config.toml
n_layer = 14
d_model = 640
n_kv_head = 15
tie_embeddings = true
init_std_up = 0.0301
warmup_steps = 200
schedule = "wsd"
seq_len = 1024
train_tokens = 726100000
Each number is 500 + 40 x the weight over its row's rms, rounded and kept within 0 to 999. Layers, rows and columns count from 0. Numbers have three digits each. The size before them is the row's rms in percent of the matrix's.

# v: layer 2 attention value, 960x640, rms 0.021, rows 682-698, columns 480-559
# o: layer 2 attention output (transposed), 960x640, rms 0.0261, rows 682-697, columns 480-559
v682 095:482504515541469449485579497429512435443512478529526427513508593488415508479484521468587393485512557484527497428533583532585534514473566433547519478468528476496511560528451473537474511483475546469520567522506475532507553530512551454558543452
o682 100:478474453552541584473464472501497529491534566493575563480527463522605490504492463550499566532502489492528508486509422456524547506497364518468518456522392494460478534480526465521509494445508499558540395490453496534486406462562512475491509550
v683 113:524509518535518517479509549463486468431574487514468548541538548492495477441442530522549458444508499446494532485464442441413534534517508461525534489512534485490477574486459533516495542591490532488557580472461492605485461468490497464500543501
o683 112:469501438564491526484550483444498510480478544424560454528447514478565498511517531507478590504470542538513552509486486558555539509528517474506506529529447516476467504454574468534530489393520610516483381473525510530471478499516538507525487484
v684 115:513502468525483420465508509447502511515518434473472577507580611520377507487492496550531513424512479494491508469501506435419539501544494473536527517495511542580431557448525477497514462510470433501476509547494513567428531540467473459492559472
o684 116:446457410510550562450544517464487502473460537476611508554485442440607488489488514514514509528498480519522461569498501491570513536516469512512462535481487456414523520495481512547494542448593550518508492501537546558505490446602492509515479443
v685 108:458492479440531513500496541502469548533476466503436484521383537561486469545522472499542471464507561503479498431459478427527526454517491503473525507503535530595446458512488455503508513540474467482479479491491503495414496621536549475462526550
o685 112:504471414535491529510522492499505518496540568506538581499596583523545524523517541482526516476536448510568507568447460475541511490495453483494431498494365480493509538445509480534505496471505532529397443484487509512557523404627441456522476486
v686 094:492500538456451495542517523491499515539503559562488522531489535508539479512487461546488504487516447491487500470551474453469550489468468492543533545493570550493497421582452490580457508515495505461483463453521484504570488486468518493550503524
o686 094:489497524489507521564551486450466410521483408453489502493496486448524490522526481485483485516476525545488455514497543570537496482505528523510472455450456543491551491435502464501521487491498516547612524450461503532408526474488482518470493503
v687 097:515532485556513485526556557448519536518464533470512428538462483487525539451536499453534523461511501519523511555536487489536519511504557484506440481494522489446450495549487569484457550517474460473522452505510481503583514479587599526492509538
o687 096:430491575466443577458465410512520474486553400546451528447564495557466473552448484495420548465450492525486509527446487559479447469461534504511489423501468488595531532542547434456454466510484552536507537421464487468501506472436483526501484524
v688 133:511431488544514497464494492398537494456474472482539518479526597511431464461518530511560436478519499485469458413504476470509531501559503471529489512523551570548516505456486482522488557487479500463495548511532499551463487518500511483498516503
o688 127:457499428524555533504537515499408509518533559455585461543505524502604474496470504502489493495509491506494485551482488509548532534537453506494483497509423461442517571509496449504536525432568535511499443481477477514484524418570475467572528495
v689 088:518419546424518487466471494472490541467549499507490507501539511527450504522513487540434457470491548522437476564513483497476526589522545476516573483500554590490495512522510435534507490516456458483443501471573489502506553476514462524421475457
o689 092:482471474557501538544567528468496427516432463466524500475474428479564529523462475537548535540447516433554494481505517568494513442496510489504502489496469458501488484459507497508497530490481543493589490507442550540498537517509564540538502521
v690 083:470451566463472513469466409414479471566457511557556460434574498480571523495559523521574502469476519480469473437522420509445509535535509510518555553528472570513513510430489529460518571532509458537564477492450508515495462460485486533563503495
o690 087:534513464518564430560457570546465551447583486551528520491470492546407478539430459574408459458551494506531532515483505452506564475511504500529487540484539538473446514678466564597519459528471497526424565433575478532573521504556494432461447470
v691 105:606442526552565547548547525493534561496405491512435474468417446482478462510491478532469543486458440489570501478524559519477481443505477446472501455485575467465539487489468474525462445475490561536509396483564471519545490529521572476522500504
o691 110:492523453480401463504497423488497439544538469525431500476544498505471520494456489415546501481530472534461477501476467544480472500522545485533510469488445488480496508422533521426493550555486456549457500499374496452426577456438497458567532553
v692 123:566469471440526532533549496502484583575451463534527469443492459465513510579473512547431451438480461506477532565448529465497465547468429595499490496479502507537490543524559495530521462434522492494488434507469489468542512526504452489508487454
o692 121:432486485502454501568487513549508458486490526487525524508453552482469526497588484535554544569483511447493499466506485559478536478509571433429541459484491487442532507433436533479512512578500517472515476485420537522410516465532453480465491502
v693 099:427531476517513499461502594453498467482519487523477542440445530544523527485471478480500464583574586549471510466538544449448504465525475434519517481474461519530513474507473522520472539506556456418381538511490499577500487505422472534430477494
o693 103:632484484547525517435583414431507553509476525524568469555507484482537504488581581519516506436460483555510471471474485470614523547527487501450527505536528509448452465437511444549480507418520571503529469421562556483470473532491498462497520493
v694 109:527497465517504512472497471433507455443506453506484503471467566484468484531500474525498436471522511532537454408466486517538508521531498443544542460492557525530534520496478502535521516558505503485519559533527456532489477551469484443498551499
o694 111:435442401542536571486544534469527531496490560538546532481551547496586494473441523476525534521498482563525499553491447483573504503517430464456512499527394527405494509511470419551496480416551539530454338482411504524500476452555490435557551525
v695 092:506468521485487534509572482537465536603486519384454470479536412522515502540453458507488458534467496483501453462425500519519514508429484588472471509525521480474484487451500485481514485509498477513524509497494541541444458547560594463512468558
o695 098:434500464457409550541436507505475459469518546569469565495480602556530536520558470473518563554510476522523448552560505513521586445483503430444438464495408455497471521515465540519552514541496539524413456506431542480465565472519496497500527519
v696 110:518492508539539486500537426442549500531473528432435532536455514515480472515524446447518521557490540469477496422481470521448534455513557466498508484528502529554505540458485480460537536518461464460489548488510548559436478519467485479458539503
o696 114:527520453521508566465530492466446536449525478472500497512531514476539474482472539452605472474499529518510507537475489470570505542525395443497498530503392500490510499511510509535511491389530519535502437529542483446520531466535515499564519496
v697 085:475492515490437511505522527432480427559579449492490513504566519560489542508494448504556434489554482456508464447508547445485509419485464465503535488495485480526470503465506495485520516539481526496391484513480468509461556549484463541486495557
o697 084:522534476558540498460503468430478528495452539525484477476464551511554482553525581469515549459536521521520442526501531496519529590515455476464563512514484542450509456509586484507534542437528523501561478485496569481563484481538528521509521512
v698 103:460511552578513426451488496401546514450606532468500534516497603504508551458471521522579507521522491518526515492452495464506515511492560498509440454465534428533539502508501471534497522581458405523480580544544525525526523461462538476465508479